config = dict(
    rope_base=1020.0,
    attn_scale=0.332,
    tie_embeddings='early',
    init_std_qkv=0.0625,
    init_std_o=0.0625,
    beta2=0.99,
    schedule='wsd',
    train_tokens=152900000,
    steps=6515,
)
Each number is 50 + 12 x the weight over its row's rms, rounded and kept within 0 to 99. Layers, rows and columns count from 0. The size before them is the row's rms in percent of the matrix's.

# up: layer 9 MLP up, 512x64, rms 0.206, rows 245-297, columns 0-63
# down: layer 9 MLP down (transposed), 512x64, rms 0.206, rows 245-296, columns 0-63
up245 102:40 60 60 50 45 28 77 57 58 53 55 64 46 50 55 42 78 49 40 33 57 40 29 33 35 51 46 59 48 11 21 30 58 51 29 59 59 56 57 45 41 56 56 47 55 52 49 62 47 49 50 44 42 50 54 61 49 41 37 64 52 54 54 36
down245 109:60 42 55 76 61 56 68 59 56 35 42 52 70 49 52 36 59 56 55 39 67 38 55 49 53 38 48 55 60 29 17 50 55 55 56 38 64 53 65 43 48 52 71 57 73 35 45 48 50 53 67 61 45 59 62 52 51 82 47 48 49 75 58 53
up246 098:42 60 45 54 48 30 55 37 55 65 58 64 62 45 47 42 47 38 36 45 37 19 61 45 33 70 48 29 68 50 47 31 41 33 54 62 49 57 55 57 71 57 49 55 37 48 47 59 55 40 51 46 83 64 31 41 42 39 38 50 32 53 64 56
down246 095:73 58 71 37 63 57 55 74 48 44 49 48 40 62 54 43 52 37 44 51 62 50 75 50 44 48 35 35 37 47 49 71 48 55 49 58 23 46 32 37 36 60 31 56 58 49 48 60 50 62 50 65 38 46 27 45 79 42 51 66 48 34 41 46
up247 098:48 22 45 46 42 42 39 58 40 44 28 29 39 39 51 45 53 51 26 36 56 48 28 40 59 70 49 50 43 57 37 61 48 47 48 49 57 50 55 60 42 59 39 43 17 66 46 53 42 40 49 50 34 30 26 30 43 36 40 67 42 55 57 48
down247 094:52 37 53 42 48 50 30 50 35 61 45 58 69 44 56 35 50 86 44 20 60 56 44 44 51 60 50 50 46 45 32 56 47 55 51 31 54 58 43 87 50 54 40 67 38 42 54 50 31 44 44 36 44 33 49 50 48 55 52 63 52 62 73 39
up248 109:60 41 48 65 46 31 43 36 52 46 37 49 49 29 56 71 60 38 69 49 29 45 53 59 64 66 57 30 59 44 26 47 76 48 65 60 68 46 48 37 64 50 57 39 33 61 37 52 43 54 40 43 45 36 42 42 22 39 52 57 56 59 58 37
down248 108:74 62 50 21 53 61 44 52 62 56 47 45 41 58 62 68 38 40 48 74 55 26 62 56 55 59 51 52 38 52 62 67 27 60 64 50 46 42 74 48 48 31 57 43 37 26 50 48 52 53 43 42 59 67 43 60 47 43 52 34 56 37 61 70
up249 091:54 72 37 48 38 50 76 53 72 43 62 35 68 52 57 27 42 22 35 49 48 58 50 64 35 58 33 46 69 63 58 50 60 61 54 47 44 47 59 38 56 46 71 48 51 69 29 56 35 40 53 57 58 47 50 41 36 49 49 29 40 52 45 64
down249 093:39 33 59 47 51 56 56 71 39 37 58 66 53 41 47 52 68 52 54 38 38 36 27 46 44 36 71 27 28 65 53 40 75 44 54 70 37 55 46 82 42 58 54 58 49 59 53 38 57 52 46 32 52 47 47 48 50 36 48 66 59 41 44 66
up250 098:58 68 58 42 39 59 60 52 58 45 37 41 46 48 45 46 76 18 55 30 52 55 49 41 59 53 35 43 65 25 30 58 58 33 63 36 59 45 37 54 38 61 50 45 53 48 71 61 41 28 54 62 62 43 47 45 44 46 51 49 27 63 41 72
down250 090:50 34 46 19 52 27 44 47 46 46 34 63 39 54 39 36 70 52 41 77 23 33 47 38 46 39 71 65 56 62 32 43 49 50 38 55 49 58 45 59 55 36 52 42 69 70 31 40 56 52 50 66 46 53 47 58 58 47 44 43 55 62 39 39
up251 099:44 41 49 52 47 46 45 59 50 49 44 60 20 73 57 32 47 32 32 28 39 46 36 29 40 56 50 47 60 36 54 74 41 38 66 63 46 64 59 27 41 57 59 58 55 56 37 57 30 42 56 58 68 48 45 56 57 63 38 54 42 63 34 65
down251 090:52 76 79 60 49 37 58 40 73 45 35 44 60 59 49 64 42 43 52 63 66 45 34 54 65 50 33 53 60 47 67 45 72 62 55 41 50 44 31 29 37 50 79 48 45 52 56 31 44 56 37 49 44 47 56 60 41 51 73 41 46 36 52 53
up252 105:43 46 38 46 57 48 74 31 51 61 49 56 59 38 67 62 44 32 50 32 35 35 30 57 42 61 52 33 73 59 56 30 42 56 66 61 49 69 49 37 52 60 61 62 44 75 50 65 37 60 41 58 65 45 44 62 29 41 55 57 63 45 64 51
down252 095:74 61 56 33 44 68 68 56 47 58 52 54 59 57 56 45 42 24 52 56 26 84 64 48 49 47 56 43 45 59 44 54 49 70 58 48 50 43 54 38 48 50 39 51 60 33 66 51 31 62 59 52 25 32 50 39 49 39 38 53 48 62 66 71
up253 096:52 53 50 82 62 27 44 43 51 43 45 55 38 59 45 51 57 49 38 60 28 46 08 40 76 60 38 43 47 36 25 51 28 31 35 57 59 54 58 48 50 48 60 54 39 60 47 47 41 57 44 50 54 53 53 41 56 44 45 50 58 56 35 64
down253 095:41 50 68 26 55 38 46 61 65 51 51 58 49 47 50 48 43 73 64 65 74 58 54 33 63 61 50 54 44 62 57 38 43 64 40 53 37 47 63 65 69 33 61 45 41 60 38 72 49 67 54 79 57 69 56 67 42 46 40 32 57 56 44 58
up254 109:42 43 41 55 59 48 41 56 75 60 41 38 44 23 79 31 47 12 44 38 53 37 43 63 67 54 39 32 49 57 46 44 46 35 48 70 53 49 57 57 35 49 46 43 55 58 39 52 57 40 38 39 57 26 37 47 45 49 37 49 62 37 44 53
down254 109:54 44 41 72 35 51 28 48 45 34 62 71 69 27 34 71 75 59 60 46 51 67 61 48 73 56 40 50 66 45 49 46 42 46 62 50 51 48 54 52 60 33 51 55 57 42 33 63 22 47 37 53 47 36 45 46 42 54 38 66 39 48 40 46
up255 091:35 43 50 49 51 53 53 54 47 69 59 51 33 73 73 51 33 65 35 62 56 46 49 34 50 66 59 37 49 38 62 36 55 67 41 59 47 71 83 41 40 41 47 44 41 53 61 58 49 63 52 59 62 33 48 43 22 34 65 62 57 50 53 62
down255 080:62 42 57 34 33 52 49 51 69 48 65 52 52 46 59 52 45 58 38 44 43 47 43 79 38 59 43 48 54 68 73 43 52 79 50 36 26 36 54 53 38 57 64 61 58 46 57 54 45 68 50 47 45 66 66 45 49 27 53 47 17 66 53 51
up256 090:43 57 57 38 28 36 40 61 51 37 58 39 50 56 46 28 35 44 36 52 51 32 54 45 52 55 52 39 25 44 57 43 62 75 64 67 60 67 26 44 43 33 35 30 42 65 45 61 37 46 56 51 43 26 54 30 45 44 38 50 46 39 37 50
down256 088:43 55 58 63 61 48 42 55 70 48 50 55 40 56 65 54 60 60 50 31 39 68 42 64 37 53 45 32 37 46 62 44 53 31 42 52 57 36 63 65 32 64 44 53 64 38 55 22 16 60 57 53 52 63 52 73 47 77 57 60 51 51 54 47
up257 109:50 63 21 66 57 38 57 57 50 52 54 39 45 53 60 36 49 44 26 52 41 24 42 41 47 68 53 36 62 59 57 29 42 31 46 31 42 48 51 52 60 35 77 57 30 49 55 48 35 65 34 44 47 40 48 57 61 39 42 68 41 63 45 40
down257 109:78 43 53 36 49 47 54 50 65 67 52 59 34 33 61 50 58 28 34 52 52 35 50 57 60 61 52 55 37 54 51 62 50 59 56 46 64 39 48 51 36 56 60 45 64 43 53 62 28 40 53 90 23 61 68 50 33 63 51 49 50 52 38 51
up258 113:25 24 34 61 35 37 49 52 51 61 29 48 65 49 62 44 56 39 32 47 22 38 61 56 64 56 50 44 50 30 57 29 61 60 60 55 65 63 69 46 56 27 38 45 42 51 69 67 40 45 58 43 45 55 48 47 55 35 56 59 63 43 48 51
down258 147:32 48 37 63 50 58 67 43 19 43 38 51 51 35 38 57 66 54 61 56 23 49 67 75 58 53 38 35 52 55 60 44 56 30 43 42 66 67 55 46 45 31 43 47 47 66 57 74 50 44 62 61 48 57 42 26 58 46 62 52 51 46 54 36
up259 106:40 48 52 49 54 55 57 56 44 63 54 49 32 46 49 66 63 20 63 42 57 56 47 45 41 55 57 33 64 35 61 53 77 57 58 73 37 39 31 51 25 46 47 24 46 64 63 50 31 54 51 31 45 36 49 49 31 45 53 58 35 36 49 62
down259 105:43 84 61 62 49 37 38 47 48 54 50 79 58 29 51 48 63 55 73 50 67 42 31 32 66 34 39 51 45 49 58 60 45 57 52 53 48 47 56 39 58 38 45 45 29 38 46 59 48 54 39 59 63 48 48 74 51 71 41 61 43 43 34 35
up260 101:51 38 56 84 27 42 43 52 55 57 40 55 38 48 41 63 39 32 55 53 33 48 56 43 66 71 47 41 32 37 44 61 67 26 56 41 65 44 44 38 42 67 42 67 35 47 70 68 56 29 38 59 51 44 42 52 50 34 52 57 43 55 52 42
down260 109:51 42 55 67 31 54 47 49 45 44 47 71 42 33 51 74 48 55 58 35 62 39 62 72 61 63 66 61 49 45 36 52 46 34 76 37 21 29 41 63 46 39 55 57 45 79 32 53 63 58 42 51 48 59 53 55 34 51 60 39 55 52 44 54
up261 106:34 53 43 57 61 47 67 61 60 70 68 56 73 57 61 40 49 42 40 27 57 64 51 40 40 46 41 46 63 35 58 64 58 67 48 43 45 57 39 51 52 59 62 27 57 61 57 61 49 54 65 33 52 34 44 32 38 58 35 67 20 31 54 46
down261 112:60 47 30 62 60 37 14 50 58 35 44 55 50 65 50 64 65 58 53 42 66 56 50 30 62 51 69 47 55 56 75 61 74 41 46 64 54 61 39 36 58 59 52 42 48 50 58 55 65 59 54 28 54 62 53 56 50 55 49 59 80 45 48 65
up262 092:47 86 36 59 46 28 74 53 59 71 66 47 56 46 64 59 47 50 44 58 45 54 42 58 39 60 55 38 60 56 42 47 45 62 45 63 51 43 55 71 48 33 82 40 39 43 36 42 38 68 59 25 54 50 48 36 51 49 52 55 36 46 39 53
down262 094:59 30 39 54 51 54 35 51 45 69 59 55 60 45 61 53 41 36 42 56 61 51 74 48 72 77 64 74 37 40 37 31 49 42 48 61 51 45 67 63 46 61 51 65 41 55 44 54 65 57 62 65 65 52 42 68 27 46 44 58 49 60 68 66
up263 100:33 30 45 47 27 56 59 46 36 59 30 54 55 51 59 28 65 41 38 53 40 29 36 45 40 54 44 45 44 52 37 42 37 50 40 54 49 76 67 55 48 52 28 52 38 68 47 68 51 50 29 24 59 33 44 71 44 59 52 51 58 39 47 42
down263 091:50 55 46 47 50 66 35 55 45 58 43 38 65 50 61 33 47 36 65 71 72 72 75 52 44 63 41 65 59 48 47 54 68 40 47 48 49 57 43 55 55 34 76 39 40 31 55 47 24 44 69 37 48 43 51 35 53 65 63 32 44 50 52 63
up264 110:50 53 40 60 37 44 82 62 63 76 39 58 69 41 47 42 63 43 39 42 36 48 42 30 55 53 41 61 67 57 64 78 54 53 43 60 70 58 50 60 55 42 33 31 58 52 59 58 53 57 61 52 52 46 40 35 50 62 40 45 36 28 33 42
down264 114:56 51 51 56 67 38 35 32 41 61 82 69 37 51 54 71 73 64 56 59 64 45 53 46 59 41 47 62 52 54 45 53 60 38 34 34 47 47 64 48 41 55 42 35 65 66 38 37 40 35 45 37 68 30 37 75 58 54 61 52 44 51 49 45
up265 109:46 63 44 65 49 50 62 51 54 43 35 47 69 61 64 34 61 46 35 53 64 52 26 54 57 65 48 36 53 60 40 62 48 59 52 41 57 68 79 67 47 58 59 54 33 63 61 65 46 58 37 28 46 58 41 57 48 54 31 30 26 54 33 65
down265 124:43 60 41 28 54 68 39 75 62 52 70 33 33 48 76 61 50 44 66 35 45 67 69 66 69 53 31 67 47 49 42 35 54 43 50 56 62 46 43 60 56 54 41 34 31 52 57 51 60 48 33 68 50 36 64 46 60 43 58 47 50 62 45 51
up266 079:42 48 34 48 40 49 52 55 50 67 48 37 35 52 55 32 81 46 43 27 58 40 63 56 43 42 45 29 42 52 59 76 52 54 66 60 50 63 70 61 39 55 67 42 33 52 57 47 55 41 57 65 75 48 47 45 52 37 29 59 41 44 75 48
down266 075:58 31 48 30 62 58 55 52 50 26 40 55 56 74 37 64 41 55 50 45 38 68 34 51 31 52 55 66 47 53 57 36 57 52 29 59 42 58 46 40 46 46 46 64 59 31 45 70 51 66 60 24 35 65 47 52 61 41 49 37 47 77 44 60
up267 096:37 34 51 61 67 39 55 60 45 60 30 49 22 41 81 73 48 59 44 38 53 49 57 28 54 60 45 43 49 36 52 45 52 42 65 73 32 57 45 50 39 37 69 45 38 49 47 42 30 38 52 32 42 61 46 27 40 46 58 51 51 50 41 53
down267 095:57 51 60 75 53 54 39 49 55 42 62 59 44 57 82 54 63 60 57 52 47 68 47 33 41 69 47 32 52 55 50 50 54 57 20 50 47 52 51 47 53 42 42 40 53 60 61 30 49 54 56 20 61 58 59 61 56 79 31 41 30 45 38 50
up268 080:47 57 50 48 52 30 45 57 62 56 52 34 39 69 39 29 72 50 41 43 61 32 49 46 43 41 57 71 53 63 58 62 62 37 54 41 61 63 43 20 66 24 63 47 29 44 33 49 55 48 59 48 54 50 53 37 69 56 45 31 61 62 59 39
down268 077:56 41 52 60 49 59 59 62 41 52 52 68 58 37 52 69 28 56 60 55 36 57 52 60 48 49 38 23 43 45 35 39 44 63 45 48 48 45 52 79 33 67 64 56 66 77 76 62 56 50 44 42 34 62 42 65 43 62 59 61 41 52 53 69
up269 089:55 61 36 59 59 43 49 51 66 54 52 52 34 69 49 57 47 39 43 52 29 31 32 61 50 44 43 54 70 53 44 47 72 40 57 57 43 50 42 45 43 56 61 47 19 64 74 61 61 37 45 43 49 47 69 32 53 29 39 67 49 45 56 78
down269 091:58 35 33 60 54 57 46 52 38 51 50 61 66 48 54 72 53 51 46 53 40 48 67 61 54 30 37 76 64 40 40 37 39 59 51 50 45 40 44 46 41 38 49 40 58 44 31 57 72 47 48 99 57 54 55 61 38 69 50 52 51 56 62 43
up270 096:53 64 48 48 52 55 37 74 54 64 33 55 48 45 60 41 64 42 57 61 41 46 53 38 56 58 14 45 42 50 55 16 48 47 45 43 64 84 64 54 55 58 54 43 57 45 36 48 32 62 56 29 54 52 54 36 48 34 41 41 54 44 46 32
down270 084:56 28 65 84 70 66 57 44 59 45 56 62 52 58 40 55 36 64 45 66 41 48 36 43 48 49 53 34 52 51 50 43 54 23 63 47 56 38 27 43 57 33 40 59 49 38 48 62 27 42 62 45 63 59 60 56 43 56 56 33 28 42 51 59
up271 105:54 55 61 62 20 49 49 63 88 57 47 47 55 43 49 41 59 53 54 44 62 40 35 41 64 64 48 40 30 77 47 65 69 48 57 61 53 48 67 57 52 55 50 46 36 65 59 55 39 45 49 51 56 48 32 49 57 38 21 49 45 39 36 64
down271 109:50 56 53 60 42 46 65 50 65 63 34 79 41 57 59 33 41 59 63 51 48 56 37 51 42 57 55 64 49 72 41 46 58 81 53 63 47 44 55 68 58 57 52 51 45 23 33 36 57 43 71 38 70 45 57 50 76 44 50 33 57 53 41 53
up272 096:34 34 64 53 53 44 48 60 43 74 57 53 48 45 53 67 45 49 48 52 66 19 34 41 42 67 55 54 73 61 57 62 48 46 63 59 50 53 53 73 49 59 42 44 56 45 51 39 30 36 62 50 55 24 22 49 49 44 47 67 44 37 38 30
down272 095:43 70 44 52 57 47 59 49 39 56 37 58 62 41 35 46 50 58 27 60 40 52 52 49 48 36 59 35 48 50 44 53 52 46 66 51 62 28 35 26 66 34 59 76 40 29 41 31 22 56 46 44 53 47 63 52 70 49 43 36 29 54 47 66
up273 106:39 52 51 59 33 48 73 53 58 35 53 32 44 43 66 61 29 37 35 33 36 44 25 53 64 73 51 54 48 62 38 40 67 68 38 69 50 78 49 56 71 38 57 38 62 50 70 50 58 59 48 44 37 42 46 53 49 48 43 42 59 44 46 49
down273 104:52 49 42 50 59 60 58 47 46 75 50 37 55 44 38 52 50 59 38 58 67 26 44 42 51 61 41 38 41 62 58 49 58 53 30 35 50 65 72 30 35 18 59 64 52 44 45 45 66 53 18 62 48 52 33 40 50 50 57 52 70 50 39 47
up274 113:57 47 30 55 55 44 73 45 55 70 42 51 60 60 57 44 53 27 42 58 47 34 63 56 69 54 75 52 35 43 43 58 67 56 60 58 55 53 63 41 30 40 50 47 37 58 59 73 41 63 24 56 64 47 46 56 32 46 38 75 49 34 56 42
down274 115:36 66 52 72 32 43 49 42 31 45 59 79 61 52 60 39 58 60 50 52 39 56 38 48 48 37 53 42 58 44 71 63 42 35 46 42 56 44 66 37 42 41 42 37 62 40 43 53 83 63 69 53 67 32 53 58 52 40 49 55 40 42 39 72
up275 093:60 52 25 49 51 26 57 50 48 40 30 53 51 30 69 46 54 50 41 69 64 44 25 45 38 75 57 39 47 42 44 38 57 44 59 45 81 50 69 53 51 42 51 34 38 41 68 69 38 55 59 45 47 38 40 52 46 45 36 55 33 63 58 47
down275 093:47 32 27 81 37 48 51 41 44 58 57 61 61 50 36 86 58 49 79 65 56 70 51 41 58 54 59 58 56 44 26 42 48 46 50 47 59 38 55 54 50 60 51 42 35 34 51 52 70 45 51 63 56 38 38 61 48 40 51 43 58 64 63 55
up276 094:66 24 58 45 37 25 60 60 39 34 44 46 38 53 53 59 56 46 31 60 53 50 49 55 66 41 38 59 53 40 49 51 82 54 40 64 43 41 47 41 41 53 82 34 39 72 41 44 42 39 58 45 52 44 44 37 52 25 30 50 49 44 41 46
down276 085:47 55 62 53 45 63 42 65 59 44 43 44 56 37 51 42 52 73 57 62 26 33 51 49 50 31 73 29 53 35 45 43 29 13 45 49 66 71 47 37 53 46 46 57 38 49 51 44 38 42 57 42 46 64 48 47 38 75 45 64 60 47 46 35
up277 102:34 48 50 70 44 51 42 58 41 61 46 47 43 74 71 64 62 64 45 55 48 65 56 66 27 63 47 37 45 37 43 29 52 46 59 48 65 57 48 45 54 38 57 46 46 43 50 44 25 39 29 29 54 27 38 38 45 31 45 72 39 61 51 59
down277 093:65 51 41 42 50 60 54 29 37 58 62 61 69 56 36 42 50 56 27 51 64 40 59 61 48 51 64 75 59 32 38 46 52 33 58 54 41 64 48 64 61 40 51 50 54 47 40 28 57 53 53 74 38 50 24 41 63 60 43 59 45 68 54 23
up278 106:43 36 53 55 22 31 57 50 52 45 48 56 48 53 55 34 39 44 31 42 28 27 34 49 52 33 62 40 67 49 54 56 59 54 61 65 42 59 55 30 61 78 48 45 44 52 36 66 39 34 56 53 36 46 40 46 26 53 34 70 47 54 63 52
down278 099:48 43 62 59 71 57 39 33 48 52 77 37 60 36 60 48 42 59 45 42 47 48 45 47 50 52 49 82 36 44 52 49 79 69 70 50 62 46 48 39 58 40 65 49 55 54 58 42 74 30 33 54 55 41 58 70 41 32 48 53 68 44 62 48
up279 091:43 34 49 45 35 57 46 61 63 72 53 36 67 59 52 51 41 59 48 68 39 46 22 39 30 62 54 33 58 32 50 48 68 54 51 42 52 60 40 50 52 11 52 25 60 67 53 55 38 33 50 46 56 37 46 55 44 40 43 40 50 66 57 55
down279 097:63 39 55 65 53 67 65 78 58 75 44 40 63 48 65 63 49 50 41 58 67 33 32 65 55 61 57 46 49 40 43 65 67 50 33 17 56 31 38 36 58 31 53 56 38 38 50 52 38 38 47 52 60 38 60 44 59 50 62 55 56 50 57 47
up280 093:40 85 58 47 58 51 72 68 68 38 72 40 83 60 61 45 35 37 31 45 50 57 35 38 51 56 56 60 55 49 54 46 56 58 49 45 60 73 67 66 45 47 51 46 51 50 65 50 46 61 49 51 30 59 61 43 39 50 50 37 30 52 55 54
down280 085:52 47 54 36 49 35 21 56 58 52 64 60 28 53 69 48 57 37 32 67 50 58 69 52 28 49 53 55 49 61 34 63 61 43 51 64 49 62 41 26 35 45 44 43 62 50 37 57 76 36 58 77 50 44 54 54 50 61 51 39 63 50 43 34
up281 113:36 52 45 53 43 65 68 57 49 55 46 51 45 68 68 32 39 36 34 41 34 37 42 48 40 67 56 46 29 51 41 35 53 61 41 70 49 65 52 36 59 63 28 56 33 52 35 66 44 43 43 34 48 25 34 64 41 59 52 73 55 56 44 54
down281 111:54 62 28 39 54 44 67 56 43 55 65 28 60 60 56 48 46 67 59 40 68 34 45 48 46 25 48 88 66 59 52 32 44 59 54 65 64 26 35 46 58 54 60 43 63 37 42 53 58 62 58 50 56 52 53 41 50 45 54 43 44 29 59 40
up282 105:40 45 39 40 64 49 67 51 64 48 46 39 61 43 68 42 61 42 33 28 64 49 59 24 59 59 57 36 56 51 58 56 61 72 46 63 36 70 59 60 44 52 55 19 55 55 56 48 30 61 68 64 43 50 30 45 42 43 50 48 34 35 42 61
down282 107:53 45 44 57 43 39 45 60 49 47 60 62 30 64 23 65 47 66 47 50 64 86 51 74 45 32 36 54 71 62 42 65 44 53 38 39 62 42 55 43 61 21 49 53 54 54 37 58 48 58 45 41 58 47 62 44 43 41 40 56 55 55 46 26
up283 107:38 41 53 64 39 42 45 52 74 49 38 50 57 56 56 45 55 46 29 41 43 43 50 45 69 56 19 38 62 41 56 53 49 58 76 62 65 52 56 30 57 57 26 39 52 53 38 58 50 37 56 27 51 50 48 41 29 65 51 39 65 63 64 72
down283 108:46 46 52 45 31 59 70 43 43 45 53 69 57 32 52 59 56 59 64 33 47 42 52 42 43 51 54 53 35 63 46 40 25 28 73 46 52 41 34 33 30 40 44 41 45 44 53 40 11 58 48 51 48 60 53 72 48 62 42 40 40 40 67 49
up284 103:41 58 48 52 40 46 63 53 52 43 25 21 47 57 67 42 51 46 45 58 34 38 48 46 17 50 33 38 58 54 53 39 48 57 65 59 50 58 66 65 55 68 34 44 41 47 37 62 44 31 62 41 57 48 29 61 28 49 43 52 47 53 23 56
down284 100:63 40 45 50 43 54 63 50 67 69 54 59 43 62 35 53 29 48 34 37 58 53 35 47 46 37 64 64 55 62 68 58 57 43 23 39 47 46 43 19 43 55 49 69 70 50 48 49 52 67 40 44 51 40 43 44 39 68 57 23 50 32 44 37
up285 106:56 64 58 67 44 44 47 47 50 56 42 41 52 55 51 59 57 48 50 55 35 41 75 47 45 41 47 34 46 26 63 53 47 50 72 63 48 43 46 46 51 67 36 15 53 70 65 61 33 53 45 49 46 29 39 37 55 35 20 65 49 33 62 46
down285 103:60 44 31 39 63 44 54 49 73 45 21 38 42 53 66 38 45 57 41 66 53 53 36 81 55 64 47 37 51 38 68 63 50 74 33 56 52 38 60 42 46 66 46 47 49 55 65 52 50 55 65 44 47 65 30 60 61 72 57 48 49 58 51 36
up286 085:50 38 36 52 47 25 42 60 47 49 48 54 52 56 47 37 48 52 51 59 15 34 60 42 32 47 78 38 50 50 32 54 64 50 46 40 44 60 49 58 48 56 71 40 43 53 55 72 56 71 43 42 58 60 49 57 51 29 46 54 66 38 84 42
down286 083:47 33 63 28 52 46 61 52 34 50 36 59 48 50 35 49 45 45 51 23 67 52 32 39 58 55 35 53 71 49 65 43 37 45 50 71 51 55 46 32 63 47 30 69 39 25 67 38 44 22 53 41 46 45 58 47 49 56 68 51 45 51 32 56
up287 090:42 26 41 35 56 51 50 73 54 50 63 39 31 46 65 58 64 43 41 54 64 45 55 52 53 51 71 39 34 38 63 52 54 57 44 49 70 50 63 47 11 37 62 44 56 69 51 46 26 41 46 45 41 37 38 34 42 40 35 48 62 58 54 55
down287 091:41 57 52 48 37 41 57 61 59 43 42 47 86 58 35 41 33 64 59 69 43 67 58 61 44 41 33 73 62 43 56 40 45 49 47 49 64 39 24 47 56 24 49 52 30 54 48 54 33 57 31 48 54 56 60 42 42 57 63 48 56 40 51 72
up288 120:37 59 55 56 49 54 50 43 61 76 43 58 43 33 70 25 58 40 47 40 49 57 48 41 81 61 41 27 66 46 52 58 53 47 52 61 68 44 68 42 47 39 51 51 49 65 34 62 25 51 56 51 41 27 26 52 51 52 53 51 34 54 30 55
down288 136:62 52 50 64 62 69 72 51 58 28 60 53 60 46 35 62 53 76 48 40 42 42 59 39 62 68 50 50 51 50 61 41 35 50 78 33 64 55 73 52 56 66 63 36 58 44 68 46 47 44 63 68 45 55 51 53 45 33 31 39 51 70 50 42
up289 087:67 36 44 55 50 50 41 63 63 54 27 62 28 59 68 46 50 43 64 50 55 49 25 23 62 59 51 44 62 42 33 59 34 49 47 33 53 42 49 29 59 39 64 57 44 62 57 65 42 46 22 56 59 66 50 61 57 38 53 43 31 49 63 39
down289 083:63 55 60 57 27 44 27 47 34 68 61 55 25 29 43 65 39 62 38 57 57 70 46 35 39 41 58 55 66 34 48 52 61 49 53 30 34 50 47 57 47 34 49 35 35 60 39 53 42 45 62 26 56 36 58 45 55 38 55 36 70 51 55 42
up290 085:49 32 25 52 41 43 48 73 54 41 48 41 31 19 77 48 46 44 36 28 30 43 44 56 30 55 52 29 59 55 70 64 43 54 55 57 42 49 64 54 57 34 47 58 56 52 52 44 53 59 48 50 39 59 42 43 47 64 27 65 35 45 53 50
down290 076:48 37 62 83 29 66 38 56 44 48 41 48 56 78 35 57 41 30 47 57 49 56 60 42 60 48 40 55 57 14 50 41 71 34 34 62 49 57 39 55 44 36 47 40 46 53 25 39 48 36 61 39 49 48 44 51 40 58 64 44 49 58 51 47
up291 090:49 46 36 52 62 25 53 90 37 52 58 29 48 47 43 51 59 43 39 44 48 53 47 42 44 57 43 50 64 57 63 33 40 43 37 49 48 60 54 36 63 51 47 45 62 50 49 63 51 24 50 47 57 44 53 73 39 22 53 71 38 47 78 52
down291 079:46 72 61 30 45 45 55 53 67 44 43 48 49 51 34 43 35 41 59 59 77 43 46 53 43 38 84 23 56 54 40 48 62 52 49 40 60 66 51 54 50 65 58 56 43 38 55 64 69 59 42 60 20 47 66 43 57 40 38 52 31 50 55 40
up292 109:39 46 44 61 42 63 52 66 65 43 54 60 46 57 51 39 49 41 42 47 43 35 27 49 64 50 42 31 72 33 57 53 35 67 54 62 56 47 60 40 63 46 62 34 52 46 55 49 36 55 55 20 61 32 38 59 53 44 45 76 60 27 73 37
down292 110:53 44 70 50 38 55 56 42 69 38 27 37 47 45 54 60 56 58 56 53 23 35 43 47 41 58 51 66 44 56 32 34 42 44 50 60 52 30 71 45 31 31 43 75 52 34 42 46 40 45 73 57 63 36 59 37 43 43 55 62 38 67 44 43
up293 095:66 55 56 66 56 62 56 50 35 29 47 32 41 40 70 72 42 40 26 42 55 42 33 43 80 73 57 32 38 45 28 57 38 40 41 45 55 45 45 55 46 50 43 36 51 51 52 58 26 60 42 48 61 64 45 35 55 35 41 63 42 44 47 52
down293 091:52 57 62 50 50 48 37 46 63 47 35 36 81 40 53 31 50 66 53 66 40 35 48 37 30 35 56 38 68 29 41 51 71 42 50 51 30 66 59 59 42 60 31 64 33 39 56 49 63 46 65 46 63 41 56 60 49 72 37 51 54 46 59 45
up294 091:26 45 43 60 39 44 43 58 51 47 50 55 46 65 68 67 40 41 40 34 53 48 46 48 70 59 59 62 40 47 34 33 51 64 39 83 45 84 60 34 44 40 62 45 46 40 53 43 43 54 44 62 42 54 46 44 33 53 66 52 57 37 48 77
down294 087:39 46 56 35 78 59 76 43 39 65 66 53 41 36 41 51 43 32 47 61 54 47 37 59 53 47 41 50 72 53 66 46 52 40 58 37 45 46 45 88 39 46 75 59 60 53 49 46 65 51 31 41 43 58 62 39 74 50 55 45 47 54 39 48
up295 086:52 37 32 47 58 56 51 59 58 67 63 73 45 44 57 43 79 36 59 43 44 55 33 39 48 49 40 58 79 46 52 26 42 44 27 56 36 51 53 68 35 57 58 33 49 48 51 45 39 49 65 43 63 49 63 60 62 35 67 42 47 37 61 71
down295 077:72 61 62 34 48 73 50 40 60 64 28 32 67 60 39 44 36 44 44 74 43 41 46 39 58 30 63 41 25 49 37 60 45 40 68 53 48 70 49 41 50 38 43 65 50 65 51 50 63 52 57 55 53 59 36 49 40 39 26 45 55 63 55 43
up296 102:60 38 53 57 49 40 61 70 55 48 51 55 50 33 73 46 54 47 55 60 36 57 53 47 68 74 52 46 45 36 36 62 61 68 70 61 75 46 57 39 51 26 42 46 52 53 46 50 37 32 40 56 24 57 29 51 42 57 34 58 60 69 42 66
down296 098:46 53 51 13 55 49 49 36 61 46 48 51 79 47 34 61 32 47 45 64 81 51 55 27 55 53 74 64 53 40 54 51 45 53 57 55 33 46 42 48 48 41 61 72 27 36 58 32 32 48 57 48 60 43 55 52 44 54 52 50 53 35 45 55
up297 085:32 47 41 47 48 52 55 49 33 36 34 51 33 53 39 47 80 27 32 68 63 52 41 50 66 40 38 41 60 65 50 45 52 59 59 55 70 47 56 56 37 71 55 54 33 52 78 68 47 41 53 35 59 38 39 58 33 48 42 33 48 37 41 48